From a checkpoint of a small transformer trained on Wikipedia: MLP 2048 squared ReLU, some layers without positions.
Each number is 128 + 32 x the weight over its row's rms, rounded and kept within 0 to 255. Layers, rows and columns count from 0. Numbers have three digits each. The size before them is the row's rms in percent of the matrix's.

# layer 13 attention value, 512x512, rms 0.0889, rows 366-408, columns 0-63
107:154096080121130116139041115148150095057115139121126112148142084122124155098176160125123169147084103126074151142182050113077081132084079148145121114141197164097077094140076109099097131153096138
096:131177181149099164109174130124107112146103127148170096138123092134144095087123125096169155091125188198150079105154088157111122108201170177119129064123105132152149102134097138161117137136180186
095:096077100160126166106136166106117128104109131088161147087170164093097112157114181081098075156107123107086103141046095146073158163147134127053177156155167159060080092164094164146093120092171142
100:165106117153106139156173138128082111210121104139136081148104164146109158167138049159104088152115093098125165168097136138093149145114167120152136104144092165172129109134137102172124081129141120
094:125138116151121100162136157151134138115141128127069183154107120117129153095112220106124137043117191193104108137197149130128076109138120139099099132113123130114144108161111161145052089173175123
102:139169142153133154142109166172171124091162117116085132108085159152158162095135136116199115096126094111124085107099110089190141107154156072121121121061153092170154124144096141102092154108136202
093:081145092122129173100113173154101147140159103103123126157145105138145070103129150164131137112122166165160070111106139107092127098131175159101160172117129080148134135139097110103102126141142142
091:171106126153100115114196069070156141148218123082095133135161105118130128091116156150080139189071092120055175122108130076081177124170141139165102116083120135076111166090145130117211141121018117
110:077191122104063194155083161110134125195104031149085159183151074125164088121122077115131143131145081134118169150147145172094084225082138145158139126146103150133126133157102091127116119089150195
102:081123167127159143089138132145070147124206118099170071101117124139123163149199096163153145152135126112127105110102107129154096124116164105072119138151140109141117122081185132103115150104128112
099:160103135055206146217149157130072099128161129095129153140117132162185107146154137173118089121081166073097135097152142168184125103076133099096070075157142139138148134117122084109150151130145097
113:095118124062123149136101137144150122135131122122110138096138109133137102109164126166130134133093179107116105096111064106169083124082164136108156105129133088120149123101133160135110168115083115
099:123139156155083132157043112151191169085098124139096154187068154187134161193134116095187121123172148083153200136130086121087117110162133119115182099153116130155131127096176152164114157171160197
116:059119093116146131093099123112128091123164126114110152120113141088067121119132139092099130166140129109076151091090165095102132120124143136145146142168155126109087128119135051065107109145098132
093:194047150072132137115164081074111176138188195160097124121143103102163113167151178183156162062163110144076139074107142129082128110143174091053133112112120117134106215121117095150097101127098063
090:129148114100163217145100157118192123127115126089146113141166173135160148115083128121081141136113128161173129140097105170118150148113140098126135105139110118088157102127088077098101119089159157
091:163133161137064125077095099115129137142130140139152145126136102100069071126183067143190181171121118135106212123115170157140067077105140169082153077193077140153049119163085126124099128086118145
099:169071116179145085149155090187150161107156106164113144144165129130144163157118158113094147124116071143126098116145081155144109141090170113150132185157169160125060098101141112136073155186148144
087:086096135117200131108149150141128089155156108097089082161137083137107133154154154210105173124142099159136161064065185160072104110101098155108112166147148101145111176134132087168120102130138166
121:093063065134138030128172147091185094118173133094161070176134078169104095108132186125140156111138075144113084116136147160081117159142112183136071154089168085104171143176138145163130145094138123
097:072115125149122171163175092143125152131100116184124128145112089116108126119087178132161073162142108090087117114138187171140173088084159079072144151167116119197128087112124131099073141085192061
106:111127142113132177136137147111117136139231152171145114158106186161105153125119147169123171172098155141139204111146105139083103138118129152126121144142108097113180164105166095159173087114029128
084:100169145077179119150118165111105091134129164110136111053138104103100164077184142123162053099067130110146125180107163222143119113139119064119124149170050138187141142027087100140131152132104118
101:108120075087140147144051130123060098154152141172070130121102183096115129104113078112096052149076052135115160152119135140124106164082125137186137063201079102133141114115117114100138104149165133
113:128149102117133109148118220198072093125101131138121144134087134087128078104090091200086106120089128062125162192111081172099084129090115148096150113128119139163168162118103105148179107115223083
096:112104095095156033161137133137129080139075124148212101185144116120179111110176116119139126107155092134145129139102128147067164087088132151146148166139186122066106138170189108131119159113098102
107:112108069171134107169168128165085167129125134125196149195143109128100095091130109165096152080100104166129088102139140162128113138072140137057127065098082094179111103152144127117126182087149146
091:113140107104092212117089168103141138133105105126125138120130137116120101177135137135040115152123097116138144124175139148181090151131091083142115136157125201101091113070137106127144115144099108
097:101177154136102076077123130138148151119092158126153139101070184068111180175071164112176092143115132098126158134165126124151113098108112065134128156153154118206104172137140137049146073074112132
096:080121114120095164118078123104088156149124149148118074218109174051116159142093082151158121174063069153108100195083125119182052111127152184129110100118109112172174167162103119093227083149178118
138:084147184104070137145104092139133098172056098181125151111106093104153154111089113187101050099123149082140088112152107113100110079084122056051152146174107169127076076170113118139102096092154108
095:145139181106112140100156103125140172133115149215091097154086072136205137114202028113054075168182122157169155081138120143057157149167109121100141132116145154045083112156147118160093125168113121
100:152161149171150115166113186177148119107056190151127081148145094132088122088142170157140109066127147082100114084064093097164164092102151183021125163147139099080122089137132180172116196125174125
104:106175172084034150114150186167087093169109133143103151166137151068142103121133082117099101162081122165121126166113129110199101107127149150099136086192064143212124142118105095100175127138176081
108:165092077140143125102118108156134105074138112082125091141121138151125087126094186139192152123095129130144155143115097087159134158141162151166098116073147078073124085158140118153155104094080206
107:115124189138179114125165108167060162143105075096127167172150050141110121078128095127120093144101164055155127136130135129136118100117100142132114126155095164114138096123123147159069115090193115
093:119094106116173169092124113120125145102173166165186097088175130083162177103130119169124147148160101076144131080083124151149170105089113142093117183154163105114107193111233147134133096143057144
089:160092139129168107162118170209081075067140156139202084175145097154111131108135160132114159131146165096133155131162141156177151135116143134140116137116120084125160141178123131146075114147053117
099:206118111101155087140122153134145098062096116141139070112138113109146128114112120151088144071122135117220149155113096165113071115185150117081103161115082137091176117100188159098151185091179155
097:093123106152169089119110160085131223144211165108145135141114089125131156122146081161097171100189130126141150120124136140091143119130124114080113113158185111147135135087129121132157178168115166
114:096113127141167060170150172166079116124102081135163140152080079143170066104147110087139187106099133119152115153121089105136069133172156160136115098115086129107199066137116162145091185143185111
093:101172119093073107183138115110194128155132110182109144115111102143148048125193153163108096172091121087134110109131119128104052097081150106108144157174132143101163122101139153178096105141093075
094:110180164112091160156144128076131173129172147157084088086165179168127130126144099127132079152111111114164099074180148146097101122132155125080192194159086166098131159124183096110136145061155108
# layer 13 attention output (transposed), 512x512, rms 0.0744, rows 366-408, columns 0-63
093:107124133084106116108174150145130143169107126115134079066165168187118067128157106080113109089146159088135070126089145103146097153137065133155110125165090174135150135116134084146152081142129110
091:091146105177107144150131114089104141141098160118082099195094104112071102122166099218180172191112125171097161114105173166152150116118146143172118140083186156133141115117144151129150161099115117
092:117108156156082137107138115132151107118104155158174132115134094143161121106100126127059103123121113140180163128086124149160202122161083137167138181151130116173167163165179217111181197092138085
095:093083108139148095056135097107152166112122113167132119157117097083119098135108156182056149193155097164104060158136133129140178074115093071116126124108162105116108139096144116040155122192096155
097:102105133112152109068065089155165119124072145151145097104108104150147143179168076109122168122116100096102100141102123101139134145096107070158164114145158119169082122131057172146170112126131224
094:124158094106129122110103187139112164164111080174139094135152159172173109113098108111082128129117105162131152120150156065089138106142055153136119082130100187150198145209107131137105094096127089
090:134131100086123068173184153063195104082144112105140150055094143077123105110080168092114082115113143091139131146132099085149135089178167145175109095090108078080148138105188219157093112088110104
095:111149116084173158158104142158169111135089124116147110084072098123152152138161117081102125163173164171113097130080186132148133150176159152155151124124127095103102192129088053151119118133133128
099:098116131187138052111147123138133134123087117093166098096182122121014173138133129125178109128140133105119120168175175109173128088121078142145143126127139115123145098130147105142060129148135101
090:150188112159131132161084170100104160067118110133122168117121131170143146125120140113118168133088124117100157134113081198160101161112193135143118067087128144114145119188106083103137085128116095
091:201145166130098144148107122162085100126117160102123122127128087119139132162129156098103069092149150139151158128125158143125097149136033145087157101113099144085072117105080176133081144138106107
097:137163144071116112139108094078154192139172111117124150136116116149187078114082116066217071092082114023123146111091086136113112149194075181103121113102106149102117114124149187179126052114124149
088:186059126109147147055155086117107139113146135121153064122112142125129124091094140171121127156125109213131105123154096147163115139112202120161116119101100141156108183092069156150183131117105152
091:076086078095134101097139130038145184092128128137153125204182116124128142129143103159115185186131133061090134123149095135142155089131151152128087154171148097134131166148185059058081141113099105
094:144153140199178099053088167154159178165137080108137090134116146153116089129101129091104093139081111095149123089160121155115139157082096084111124128134129137184152144128160146106108144185128195
096:130137047109103088128088156135067101125193158099124122142108171123118127149133087134072074126129204132164093152063135099140073121179183137122152197132137116180094093164134062106158163098132047
093:136136157140140162129066105173135143085145146099136106210105141151169108099137149123121126124097125184145128108135091143108145125105185133145195089083181083177158073170181143129138136081126161
097:144091090069156152104192133191146101138149114099138130175090113070115102156134086125117103116115140081145163081152140088134117142109037079099082117143134114113094145203132156073131083080127103
096:099145123167104127138151150131148151155110175147108139121101161110192156133107137132098147135120087141138058132096056110091077136202179167155138133147085147152117128081184069162152122103102110
103:160172136133159192134124144078155136094129160115131113151097143151095082092156154139064135194187088121150170101136119105153173138119163119135168117074054140127080099084131099153126171123134032
101:116183161135136153134145142147134116097181153134111156118166140179099175109154164136071074132157134098126090134108081157115111111151095171148122126050112077152123095028119087115148084128094071
092:112123138153109097124161088145160097135125184112135106114189171109088094094143110085074129105216108163149158120145167130097190128096162101181114140182133135167103137164153112177129115116184143
095:124125067079122150136126098181110148165237085161182124113113149200074158109114127145134124106125086075152099084128158119106150130143122159096107142140166142153066117127154074164153098141128134
099:114098118120124050180145152069086054145127112104109172105160125149115139167133079182140124076107138135096120137138139173067157168128102214187127160080082163098169164126149128091182221145141139
097:124100130081153159179161065092125134161120144113149076163111117077162122075090123068141165156119146094144082119095123115158106131158072100102145107126135111111118128027173151117135073134122117
095:167085141125177206130122194125199167168170106139133147114142131172147071157105121149069119176072133114115139110145109177145128157131166070146103088138107169152092079124151161132090105062101184
095:051116113135125137104108161082164069155113143192150136124123127165091154102127191115136128125139106106155139143094114184107110097152125159138065090123136115057168108084146128083136118146147113
097:148136102160069118125108082111154113115119122134125130130163107124117080137164123178207079125136195149140130189147129081142180101174121103214103135131105145122159132136138075159143144086172155
097:158154117122150122096246103161128111138114180034080169159134148106167079113184109036094177129113131180109123133188140120129130103117155126110117145135121079162100130178135128107133187128120075
091:148161135122188107144121171096119072111121107136113113133152204136170072092092072005075139093157094121165128078157171077095155187110084157119140122104155155172071128067161169152061110166141109
104:103084113192099165137122176112137164121140129080115095082100167117174155110138167052123173122045188153102088139134131135140134127136145150094148086132090078158101092155142082079118089173142121
098:116158142134151169101110114116079168170143069159198146144144153132069091177135169144119110156152139124085145157126143110162170162088137071112185182120133186162170171107175150117109106085091122
095:113166086094146126144091081154137138126132130140124144117090103154151112168189122112121167152148166062172170155123047153135044100129115086082138050121153113113129109170175098144159106186125125
092:138162113118156162129150150136121105173133135113104123052111125158203123179087062123086120084154145113144143140102125154094166105136064200181102125145117171170112162135144117125145135156155134
095:118172158113111218144160126114105158086106141088117117139086133062062082120137105146131154132166123152146139149142135091239143131139161109120066138117151085143167150138150129141165118155192088
094:133126147145133127104127151088141190186115129140178113094139200108105156133225158081127155132124130117095082126126081191140045120121143093064143109101120041162153099128133178139137162154144128
095:076137159096091061113223119109151159122123166071127162160130153140065101111136116117099084168157094126120106116141137158074129170183128113092161118159132153153139149142116144093117147125158124
101:091120138098129125107141076130130177116129076126095123105123174111158117145087128175153132100083140130163132105084139098065144121198125108114127157096116114132137180178151145115152137078081123
095:109153106159099173083125076191132148100179106117096153088104149145130137116093166175141111132126186118093124114142164156144112099161149142089126124170139087102113131094121121078126087166057168
099:140114194119150134122162115143157119146140066072112127108174192132197174114147104164116180115110117118141186184160143099190102126129166130099094138101149136167142129126207129122100126078075159
091:184197123100157084097156154151164156160122135118150136060152107077068150152165126130143087123144143139086104176108093130142122096147100144092129080122185204099104103094148089108124156094121075
095:125107165064172119127084132131109134138135180138169097154164169101106212128133105157043125085212110112101196101170096204126155144194138164066144147114099158169100074156129072178180161115098107
089:135122096088188076144096176098105115145168127161137157111098207125146104170082131177044140161134126092168075124138097079067117155156146222094142158187101152140061125090129128116100112099117169
# layer 13 attention query, 512x512, rms 0.075, rows 384-447, columns 0-63
078:155031117134095124088115160130081105104153141147168118106150135136149176088137163135119101146163176067153158193129110161120079198182175054087173165107102121070131181156142148126158110120190130
092:161056096167109098109107151110155131118189132136112160118144078130121113091130122160160075090137116070156097132116151171087124099138169109130095190132117098162110161187155125128100086165131137
090:111071170113161183104138093103173137114198056090134155114056156115128100149200164174116170188116181148122073115160124059140149128039129119116161165148090184149129119126137148115122040121189127
113:165204069137102150143065089114126116165153098107145099136138111162143105151089197124111151163102173111130180188151118141180115144142080119147130032118164154113150134170121160061130153140163124
111:122097139090096089071154163130159109156174147104112154144140071086162141112165145170170096095132154185137079094087146082109137141078195131131123214128133162121131131118102120126155119115131127
105:185113131061115148123132112124101098104110184080135142136117186160105144111105123118080115099164097104119106091133132154107086114139136198197133124134132122156166139154102109105158143161185150
082:125085092144124178116102077136130121132200141128128120118135138110099086153116153185146165067138164131142143115086133179126145104132107173107130143190074121096140113198152120075089125114118144
101:112139151167082109134145176136226161149116112104193160088152104191109151168121180089124119105125073242149131127152144134119125140109106092128066152096137128156135197099083143094165115199162162
083:150166101142012112141149140207099081095090194117170136175142152119154095070138137147081094114154130120125141091109139186120132157172142124108082141076139070096083165099072096107160193139110133
092:144143109134091077110129188151092055107167147127176114158205162112167137084105120122133056075146123115169118113155171202129116168181176114117091123108119092085092133095140112099109145165133167
119:129073108143107097091163190148144089094176166102128133146152079105129111085159077114183070058127140107162083131124170150076122108146194139104090210137097110133096138137144112145092100146112156
105:128126105117058177092169091142104166127144098024136129133128172156171077161177150205139080118130137198170143115147115132118152146094140132100165226116095128144155101133117094127157073138153174
090:129135108173134066142151121120123146111166065170108142102125115119113212141129116089119179089092118100135131081088142051138110106099094148136114076198095148102146138089105249106074152090077131
102:106143103090099131159171087168179139136096123121140150115184074129176123092158101144144071182192150197119102092164122130112095139111150135166116172057135112168113114151115110168220087181164101
096:115143123118138171113096142114123158116116140149163095118082165115093179070166122113094145114090150093104113089142098125089103144116133166106137095116211158133107118129142180062117129099158122
102:149104136195083080135116088143109147168160074139140125128112116133105128169138047070112195158146079099149097108154106093152078103165111088127156168119064143162108156081097171153220113182123166
096:134164086080139124089200106106167109171142140087186118134105157088128105188149100049101088137133187168165180095106108118107120128146123085143116089148203022156175182148106101152132166128193092
101:092131121116090145136167145098118190143115114130123121122093110129156119087150197101179121133140103066083192175112129101126122077220122126086188122116044127120115105108092198101130093124162062
104:131119110135172108148103115160180156136154171136168112163138116144139158111077098128172127150136136103121104135166122148192083153153179108114148101072097169109165124047086171189093128112136159
093:171104122125130136153100124124130110068147179149165118149147082118141113144095102067116127182057154163169055091120062111150125216150108064113068184151150136083131151120125118122103136116088138
099:147146157168119080146104107072107140078113102147124087122122071139147145187113126138202061090171149164104190142135115105164133132122095126145125148138150132157132154137140135133181026104155123
103:135180157119182131142129143197198151101129161144169145203164041193112125128135206126151119136097158094126119122173110181143171108050121109121127128125100110158106136128082211112113087170137124
099:178065086126068162175136163150114118104117090106156105147105126157057070160125105098132129142108081130167171086142134103151129114105153121168195079175127091084190102141113118144136193134070154
114:132146124125163129108169083107087190142098146120035151152055213149168162124070171106115158121033093151130163087125100102162150161160112144194137165159094155138166139123166141114144110154082107
095:113107099145020074132147152069119156151096121158144134113119110092133189165111071145170153161121174158143157112165146079093108133127117068093132100149132132115152118164098097120184157099112116
100:155170123145150191134153133136132179150097149116138085108098117098130129138130127161127143181128120148117162113131172152173111123058158143143130147149035109107142132116088108114121152119099136
089:218103222119051199162137099115078148078093128073098168152110122128105124152075211082173163173152184126167183112161160128160103104152127142090100164152158171168137113075111068150155157163128186
091:143111166145088111122145104090119130127139092176134152146158170086138127128083096157091110168101152146127128157159102092102172102131214112166133183101147126178143053136129098119146101166100122
106:074172151157123167127146111120089189103154086138102152097094181118119092168138060125150109137173084149141142113096168125074095158132156175149168116076156112167102099147127108159143150154084119
098:143150137101144146133156109165160144107105103154135088149120094147114126060109106192140209185116137147141099071187131111134069118116119150127095097126126128103093166092157107115114138147191156
107:086142145142146145120105151106091191150181098110059125113105137133199124190132174077067139109095126073109157101124128109120140108127078116113198133161065081137176123121134069119077123197086125
098:074116116125154144103154128126122155147147091123150222091137219106132068130135117088167132117126147140166056131162120118112152161160113133118143096076158106074089115127128115174128153160154140
103:123147189151118093140154091158202119084099155132229089106148181163101139115095163103110161092145138179089113110133115160133172106107094167108105149123042133140165136102110183112053104068137126
104:119105169091090130109179192115094127142152170117149107085133122152090159074092117152133127096092093159107126147167159147149136164114141149112158112108178125073115168079050102155074155103134145
103:129147115083180087100226096112072161147127164105124208126168174156109155139141064190101087162177159115184154120094124114105129152135127098143204151178119160124111124090111108109186190103160154
101:135186141103138106129093110150119159100124125103160122183121085182106122157090130192154110117118169111042166160104103185184143102132092106143112130120130087173112066163155158162119126104053103
101:127088155096095184177172130131085123142149102096135172151120127204096121141142149154069174181122137107162133133129107164073097156123111138189165120183147136133168164126101090095180163166128113
101:067127138128092081111102136148144143066077144135114125127147122135184140082129121118140116059143116075153091099113102079101116166112138096117098129107101166099128141111101180145098118120110127
099:109118147152189129129150135172139157187100159149168158154082147146119102149180122137103100168086142173106126130146117134134157102128185139124159085134076152096099150177097181145147101124163148
092:160152152128158099135077141144179139100086107118149143160128073098110162092061149129147123129173122087077125156110128064179104133197142120074132117119086174126092094129074142114157095147156109
097:140167108138092121158139090170098173140174151117131135130077176172151079157130080222048143133154222103136028118162179109116099120162116084137092118110135116135149144117131100166110111097142133
099:094144189154103129108151129122111132166154106145082122110149173152111081125082134147114154078075085124102229096117118162125146140144100066143089126079154141047110171190125128165160141131131177
094:096126065135105162082142068184120112110114110160113137176130178070123082141148094139087176168180099144135088134122153145139110118081115154157115095138086114114089132086156124127102070145064144
102:124084157151155165125151092115174163191076134181114097142117167166181114136130075119100105146113122165185094122112124207105173145082125197113199142118145104145137127109127096157054088129151127
097:143086099135169105159068174122126080118140114090162135135129088176132098176120129126132075143124109146144151132098130126136140113097154162194139188177104140159087208146131122135159139169149101
097:091091097096190163149127149126092137139132106175122166093093078089142117131082061186168089130131121139044113148162101084055105127165161142163121108126139137195063085151121153115124106134114162
105:110093139083202163168091108115139160082150101068082133184090092112098078148120135144097104154154116165128131119170176145141127144115173188107118215130184082156125121194162116102185156147158168
106:109060160124112158097152157124141129151120112075106100095112172106082107122106133167063093079154069152135097113202109089107050167115136154139155147119123091096095157125110140093071101182125104
102:086099149102078122190126028099115114156108188145177178139091133079119193219107131142136144130087200133086128171150096141141134111128177098168144127119144063135137059125089118135132100149139116
101:110084105157136109158077150168127151166091111141140090119145093127163158150158204114139104105114144134081104171102068155142143114134148135130176175145135141158080052117113174099154149162124135
095:098060123073162152115172127137115167189197118134113204144117113159118162046094138175109159102152127109100126101113134134159168146102119165137156143174177069136130150118160133147121176133157086
103:160123151093087129162089171103145116108108164090174030160148093115123143197124106132110146118092216132165122126188171183105117213127076161098140113140170166150083114119109072114132153089157110
095:131154140114112138128150107159140198130147130109135071141144166191121118131159089167101096148180083171096136164146117146132056067144123185068117095072139142163123114124140130115092122107146123
094:129165144152106145097124135105143199140160159108135101091104212144135156134165142160079149156076135128177147122118106160075154142115141092050113132142083129103144091152162166085168084158168143
100:180115141211134143076132123089090132174111121130045180101158182162133087160153157110161142127094103171194147195125116115110108066096127095127181124174133126186164134125141178152119143107114101
095:111113107117129152117200121120147116152160141133207095148117130155141193144135087154113153108202077072147120084063099123137113154152131080148074159085114090108167089132131138121092095131103177
100:074128058114113164107116153147150134158131134100098117120142131098163144148180121120134135145156071063172199155137103101121131098103107120178119155084097095064111137127086129108121086113145152
106:159099111117039122153136119123133114130082036163163126113145129164179154106102114167167109056152176133094197161116142142131180138125134167141103118127141054101147083129094183108054180131161078
105:169152114105166154130170036165123088138145120143142140082144157140111161082088093182171141160151119091158155183152181171100165115053163133098117132088067119095094076092119113130130138087115116
109:103138134178093192121113124077166186157097119135091118163083113114169083142165122083154152178063172166152210140122130122113134137118163091131153110136104139158100088167152074110104072137054105
096:141136121083133134130168109112148134108144087125159105142156062093150154146032189103133132169154056104160196122140134137106145129108098069150152169104133159159115071161145144153165172096153169
096:153071065150135052104174129097187102135132138173136175105112110053137151108142076110187145143136108101140108134045070131118077102122163137139087144183180138145108100119147143084121092095115156
104:114069145133115113131131096167086077090183108149141123170131149107089120098106097124103111123150095111102103202096119187082178125163100213162147100116182123154121150126146121124114158130145093
101:143206086081130112089108149085079158169086098153086090094121070111083174131085172144180090154117165133131193118109125179188109144174087099177079151089205169169100102111066135150133143110101072
# layer 13 attention key, 512x512, rms 0.0756, rows 384-447, columns 0-63
062:167136183087078049086134143130154117072133114129110088190087109155083126166133076164137140159046104125095117013144126112125129146145129100141099142126171120083142120071114154142130157138144113
078:135149181154060091112185172150109107090123199109124124147142085172148132080119060118124169189135091150098063073185134124143158181099136140151115104097128140088167131154120118133075125079206119
072:121195091162139115122187101176093092120133153127114113124133078173085139150076065133126105120135143155091118114101139120119104153154129171109134126154111129110133154116167107207163192143158189
084:130111051134170125043175094145124195160099163166111069087078109132078156145089122099078135147144147113117196077143108092128129141139115080094194126130142116105103149129147156156068094114064169
089:084164154085170177162078150161119093079200127102078167195174181155143064119145155144141109089210120092133067128126129174090150139097103127159121177122174177145114127171099122060166137166171164
088:179089113159219128091128123144111169255094167164174094135064046130112170146057120166112089112077106177113159183072179085145145090132132108072150111122153128143136143100139144152087124132083086
115:057130099157096134172218207073182117083137111155010045101211216172147077207164142120177040176154149121140104114087119095137123153131099155156108124188116124095092156157094168111143150160147132
100:142128125134187156170146106121033078131143117129179150181134157122148084026099142138166164145136134116149058154125129131140163165123131144158083091127131122132142101115080079135165124109100085
074:156068154118145052097138159151139146093110199139125146157161081130137123111160157177181162135123104130164094075191127130138174164157174170112169148059170126104204160136111083125060104074114139
088:158120150087081101118165107181122147048177159086105163145180102190189128125109178153161174118206148133148076120171174113135105116061162134113177084036142133112234174169086105136088143054104099
101:135107150104042133194146177166109110052130125090158167185224104168185130096097108097171182112169119148119095093173151155127123145127180148130123121036150145170222153133066103099137169139136086
091:215112138083095185183140098145120129070132146132114175193207108164140081137091135072133169123167143110127073131173127171136141096131137105146139092118106151181159185126121106104135156092143080
098:083172089159156114094126144088096111222150167119104021073048153097073119097153114185139070154084123117128165128089106146094106165121085142085136156132157133094089104141096166118136104175094167
095:139151178149109163189123158131148104109095073130143169160201148129180119102135129077136161141117131197091086137138132194137118116129135159164083130149132104134088159123161118111165146120208108
104:158167121061119150102136125192077167136171136162158152125099101153084180118148061177120173144104105097182137115173069135084114136104115141112199215093091136059121104129075155153081139081118123
094:158108111148111115106109152128110067078122122127143090188115100164098060160106105134088164032187135067138161097164106097151104136124110140168166175111172168125078125141137090111127117102075120
099:128151159122111130114093184075133179140100170107124101084141080162110138213195144116140149144166119114183098081125122106113088075125103149119154135105123158177133139071130110189108145089166091
096:095140117104120161183180096140089099102180082171133089137151099093158092078095133221100158045139119087099090133144126162061137158104129118134183106104127067107133110062102108135190154109147132
106:095075091108072218149051094141147177119105062156175194128163119113114114064179113156046134106161088136150097184061162152217107156130193124130084115110166083151141132145104131093140097122121092
096:148119196076143179178101147049191216102130112149124103121166114174174119193119061146152144171170151166123124161091156125162160102115104094151091126174107135104199132107167105168163115121155153
100:125175124084165103176159158099105080122142089201100122115125093167149162159152146153103099131132141108201108131116114138077149121086122024135157110172089103088105103205139124127100127117102146
102:173121200139167103240148169117122159058170161173107201185154144225080116146141154165145129155139040086111090117081083113126064133122141124073179114160109144125131155195072125107141115056125111
099:124164100139127128085085086141145084194085078154163094176058094123178153120145107097093185112145116127089114088152150093169182074180157135115148102150122148136123099138149112154160117126125098
118:187082126132096089129116059113094114231074074152097125084078099086135155100113130133107129084031166145127137089149164115103149113212134147117132094170123111143100089093148159195133145182091136
108:086048090161157157158162071175125120147164102120084110120099182080159115120081156158158173107101095149088108166089138148140102107105165120151108103180179128141126110091164151143186127206130161
104:087196110115123171116133078181188183170136081158120119066157125145136182070110083132075148158130111121149160121104173155148141057140150170139122112140124148174179184096126050116091146113104192
097:106138118124122116084132195128117119126115149130064129115085098159127159098149122117142095167200122133162151084132179079157144144139131128110149105150136130085163105144121078173168135133078055
106:207099154178177041180101107150120113161181187122108127115138058165168130149060091148111146122113112108097181135155178119070113141127104056120121072134145129164138115166143154135161114163103136
103:121157034149088107160132089168190136180171088110119182085130121077171122124120157116139158143126153211065160124147077117127132093180188121147123122093151118102176094155126136199175142153099137
104:169059201158117188157148123086164140070146057165147102162211092146137102179110159062105156191136154092169140144087126112153147106144124078083129137153139122118082099119155203131172096129177160
108:117169065146194120102195102143142062159115142159101118161134093120137163152103112117131098092129108139096101138090132105146188125135123131113109095096126142136122102126142099111157155162100158
095:093177161088125100162154099123201170113190070106097153150134150132176161155169110168128159178155169158093153157127115115125146105064148138136102094144137136064101120139077123115095118067106126
100:141144182161152081101050110116103125123156132089135121157153086166046198127189184150171159120186164063186164108124082130154097116132128061046087186075142162099131116135152153135136127104103053
100:114144208096077121139087117080118141190147140135109125202104135180156105155160126148078141086124126122091106110099112131074138134138164122096150169133090102111127169140123128109124118074119150
098:128189104149160105052107108124141112186084158130089106113044080078160113087096099144101109184127103096176146139089102125152131169165149097080180149160109147128138147147186106185115114162106095
104:107050186106122172146129069130145188170144129110152160164149116108096132030135084119149135108138095103145140148118093126161118135034156139165138173101133120155152108190146112160153158108156074
106:110165114161095063180100091104144123162060170089106114111125144138153119187197112117114070127104105089059163120065099126121096101152137078110140106161191145071119137136166130138111131132162212
094:168143123134155121118155110086203153129194154077053115068124151126156127140178143066131095058119093183092106144111172127118111110112146108087151077044188085092136074108139118118151090158169144
096:081045172140092120126073144164194158099141126160130091097128055174089089170151128154164169140146124158195071132092140073170121153132136116139115187107182110120127108125112131099209125132113156
094:106177160135120114104163147081087082130115131144126105135170156131170110140163096132125177188153174139142122154143109187129065111119077140089117136120123134126100138082164149144142112186102122
095:165112179131117119113154104158147117084143108137106139069134079167173071175100161096129115220078191145093102176102085048144122153154149121137084104147167175078078142066128149123077119170106154
098:056097163109039129148148115164115129148109086171171135199134158134183132107149126138126169181151147125085134139074079119109128115082105142157139126115114091151102156114219141098105129163089082
092:159205082136153110093156189142193118166116168055079113057086159115065145135151133130214155087153097135127181155138092112140049176144128121160094150154116172147079125182141137104121137160086133
112:130135144111117128173127097132184203159098124133181095109101096132150180161138160142143140088096124126129130173075154128130095123149082034095107130127107137117126079095117199148107148141122137
097:125159153076140048127159186147129043109128130106099133098079107118172104137153072056095114111169019042123044173152125158092157131128116117146166166146068142116102126156174151089100115104149137
094:106035102139112142169157077104083135099195128119145175103153113152175141093049190107124203136110118117082128163127054154073206083084115137159089049094112110127148084158154098141133169144137139
098:145161101126096155183133130118110087144116144148115123141194112147135084135139086128149072113112127135095105130187070134118101139162113151130116127168128184119091193122155137155076122123140131
096:172127041176163143113122084173092085205080101144151168072101055146174123112095080121070199087124158189086143126129150120123122175117115211110122088158134118117105158128145100135125132140107170
099:099037122087166066168074154150093154184177172128148120191144081162167197168135124136139171149118182099175093103129118174130137095065119157081143192146101132163121141146102087156157168146065137
094:129111159124172196154202102111065088193144081132109120113134151135122087139125119140134057075134091144126165121084156105112117124052080101130143084123120074134115089083105186157196155132123129
092:134141148138146179109091122119119108092118078045163171133117093174114152128150121154124106147125124176090149082186035153152115132072188158175108163108137126147106096174100123142088124130183029
098:095081080084207169159092164199214105149097145170124119067101115112172114138192058127108102141128099138138116086084154183149106101098171121156133104137151110156181184121091120123122198104132109
098:172046096138125147189090124099113104126161116123082181129135093106140144133182122127159144116076141121120175152158102117134089060127115138133102139126180134147078075109096087141178156164094102
093:172122107131088083108133108127086141137134117157228118129144120126088172116126194124111079127144105110095130118113204099149169117184127097097118117089143101093139130075070164155136135100128122
106:107159073117150150170118146132195099180136100074161137123093193094089180128167160135155124114155158180098109190135181074108125157094145108129129143108122112132126120102106166149139137119130075
103:124158170109058095123062153166127079086148154138136089161135099144087162091178088140136068097185082117163108068135138149098133109099109100121118180068172159107130179104166121144176108164122092
099:184111087128088105127102138144118129092151101086160132167123094154140123044168154167110124156162131154114112081081198145092124127150089144183143132156132149117095182067191122114127115096174123
104:113121142096117097135217177114134138199141127123086156097161165184080071195161121161232121108173091122113119099107081137088137175109116111161167183137128139142183146145116135155109123061097087
105:140140152153121096079077190127172179106111053104100168121152126109147136106146124177179155119163106091123129135052144136116120185120111120071132162130085120105077119188138127157124123104124073
113:092090080182118146139174065132122151198118100155165124126107161138150140116128197105142049115102094127106140167112110123145172092090197085137075120132104050192108110104145107190146138138078139
100:158155143120135132146172183096127195093146166201120147193135120105063223100092146125208178118162127123147154124142120132112141126113155084129129166111113224173201135147137137089184160090105101
099:120091144112123084094119192132140152128131195150101087143133121194165142064095206172144176133123042093149138116149183189097174113097121178175123089101132119140161150141188136142074126152162075
098:207108132066067114138136220131111114080083148067160087118133129206126070146108100153171159124134084107130144114112164175116167163093150127151139192119125122116171158178102180145097147113139137
096:124063168119176130117171075114141139158105174109131123065115152143121137069106187124131146096095191097089137152126081158153180172127073119110113098133126130141112080092126149160114094116069110